config.yaml
positions: "rope"
attn_scale: 0.125
init: "uniform"
init_std_o: 0.0322
init_std_up: 0.0322
beta1: 0.95
lr_head: 0.00885
batch_tokens: 16384
train_tokens: 122200000
dataset: "wikipedia_en"
Each number is 128 + 24 x the weight over its row's rms, rounded and kept within 0 to 255. Layers, rows and columns count from 0. The size above them is the row's rms in percent of the matrix's.

# layer 10 MLP down (transposed), 320x128, rms 0.0806, rows 7-13, columns 0-63
size [107  90 109 102  90  93 106]
[[129 102 133  80 114  85 132 148  91 126 159  90 126  83 140 113 145 118 127 146 105 129 155 112 155 124 134 172 137 137 135 100 180 129  89 150 139 106 113 111  84 142  71 128 162 131 176 161 143 139 128 122 115 128 124 160 107 107 168 101 156 131 135 136]
 [113 132 129 126 139 163 118  92 102 140 129 164  93 111 108 164 126 145 101  92 159  99  85 147 113 143 113 154 155 111 127  61 122  99  54 158 113 135 163 109 151 139 112 144 105 129 107 151  91 151  71 142 131 133  97 144 148 156 124 156 138 149 112 165]
 [135 153 139 113 161 186 122 107 135 119 134 113  99 119 159 109 114 126 124 113 125 169  83 139  99 176 113 144 107 119 139 159  99 131 166 125 130 132 102 111 116 157 209 112 163 134 129 121 112 157  81 120 112 150 100 118 186 122 139 136 114 121 112 134]
 [128 136 158  99 136 144 137 148  97 121 106 121 133 129 106 149 187 142 121 119 139 135 113 125 102 115 167 114 157 114 143 130  73 165 147 129 162  77 177 160 177 100 127 144 103 154 118 149 167 107 122 135 157 124 183 142 110  77 155  94 134 134  99 129]
 [130 109 147 168 122 104 143 118 134 157 137 173 134 133 112  99 126  88 156 141  90 111 107 113 127 129 109 110 146 154 112 122 166 139  99 125 155 146 134 120 106 144 123 169 126 138 108 169  84 121 182 156 169 134  90 116 105 142 103 143 146 143 133 110]
 [155 137 178 158 152 125 143 126 111 138  84  94 108  95 137 135 141 132 124 100 167 109 132 116 140 118 125 143 107 139 181 134  90 130 116 121 166 116 113 109 161 167 137 129 169 137  90 146 149 166 127 130 154  83 136  98  52 124 131 125 163 110 156 155]
 [114 155 133 145 134 140 122 170  95 138 106 112 107 144 119 119  85 123  88 150 153 160 146 104 129  91 180 100 126 137 104 157 129 163 112 119  56 155 130 129 144 115 120  92 125 130 124 121 127 136 137 114 145 141 107 108 138 120 155 134 127 149 141 141]]
# layer 10 MLP gate, 320x128, rms 0.0836, rows 8-14, columns 0-63
size [ 92 108 101  97  94 103  85]
[[150 113 132 131 120 140 140  97 114 131 172  90  80 113 197 139 101  99 130 133 108 112 115 155 153 111 135 191 156 120 136  90 142 116 132 169  81  99 147 148 130  92 104  98  97 132 141 138 130 131 139 119 148 136 118 100 109  87 165 133 104 107 134 121]
 [100 120 130 123 104 124 153  67  89 152 172 115 128 110 116 107  92 134 130 127  99  76 107 113 144  73 155 117 142 124 156 136 136 136 153 119 127 122 103 101 132 134 150 104 146 161 156 126  97 188 115 168 138 155 140 118 130  88 103  97 120 125 149 143]
 [124 111 174 131 109 109 180 148 153 136  93 125 110 139 122 137 105  67 148 101 138 116  99 118 123 103 122 132  76 108 134  93 146 154 165 147 116  89 146 108 133 105 128  93 135 137 139 116 167 179 146 144 109 118 116 115 169  58 150 105 158 125 113 121]
 [ 96 146 165  94 133 164 153 124 159 106 113 113 148 155 136 106 125  74  86 133 130 112 123 150  51 122 163 144 168 124 121 130 120 177 152 106 131 113 133 119 105 160 146 133 115 123 193 104 133 181 100 127 150 150 146 111 124  97  92 126 142 118 158 148]
 [116 124 169 130 137 100 137 127 104 124 127 124 133 135 187 105  56 122 129 130 128 116  90 123 147 185 140 179 105 129 139 118 149 123  98 148 114 137 111 120 102 105  80 101 151 140 140 116  81 171 104 119  87 140 110 100 127 113  80 116 133 106 155 128]
 [137 147 121 130 129 130 159 123 115  98 142 131 151 128 135 103 106 123 114 170  78 156 122 140 118 168 110 136  91 129 101 141 136 133 120 123 155 135 131 122 130 142 123 137 137 158 134 129 104  75 153 159 181 109 110 144 151  99  93 139 130 177 166 161]
 [112  97 100 167 114 100 137 134 121  85 108 154 151 158 129 111 111 116 140 196 119 141 106 142 126 131  95 213 142 154 111 161 169 128 117 175 162 125 114 153 119 138  84  77 127 122 139 153 151 105 159 114  95 138 124 138 122  99 129  98 100 108 131 140]]
# layer 10 MLP up, 320x128, rms 0.087, rows 8-14, columns 0-63
size [ 87 109 100  94  90 104  86]
[[143 129 143 134 135 131 111 144 134 118 180 120 171 127 122  80 147 152 153 164 103 112 113 129 135 180 110  89 119 122 141 127 151 123 123 149 145 119 150 133 155 108 112 157 128  82 149 147 139 107 114 167 103 162 124 151 103  94 108 166 140 102 128  86]
 [117 114 140 100  99 107 113  99 136 140 115 132 127  93 133 128 119 133 176 119  93 113 170 136 129 115 139  80 166 155  95 108 142 149 147 134 118 117 182 136 132 120  97 145 132 132 130 135 147 141 118 135 144 156 131 127 133 123 112 116 124  97 138 107]
 [150 125 152 120 123 166 147 152 137 140 113 127 115 171 122 145 104 107  93  89 124  55 108 110 122 104 125 133 107 131 132 153 140 135 149 144  94  92 103  86 122 115 147 127 138 118 132 124 154 125 130 110 144  99 105 130 168  71 156 121 112 141  88 160]
 [126 143 101 143 109 109 152 106  87 123 133 145 121 115  95 164 142 135  91  77 141 151 123 131 146 105 158 143 112 142 149 154  86 132 114 151 135 190 128 144 130 130 116 140 102 140 162 134 123 112 130 126 129 127 106 123 155 151 141 123 100 122  87 127]
 [152 161 151 107 155 137 114 159 138 114  90 154 151 146 131 172 113 155 145 118 119 117 167 144 150 162 122 195 122 160 139 116 172  94  94 125 105 157 145 119 130 118 127 129 107 138 148 137  85 185 120 100 113  96 100 108 111 119  89 100 134 115  95 174]
 [131 135 122 149 136 138 134  98 142 107 141 126 147 166  91 108 144 116 136 128 107 120 154 150 100 155 143 142 107 103 135 143 125  90 141 136 176 131 103 105 138 162 131 167 148 124 167 136 132 114 138 154 108 103 102  92 130 138 141 161 127 141 147 109]
 [133 124 155 109 143 145 117 138 149 159 117  79 100 133 125 184 108 136 112  97 139 100 161 123  85 104 156  95  97 132 144 134  77 111 134  82 103 106 136 106 128 131 141 192 114 149 153 107 126 123 108 128 131 130 148 135 178 169 147 154 145 120 125 131]]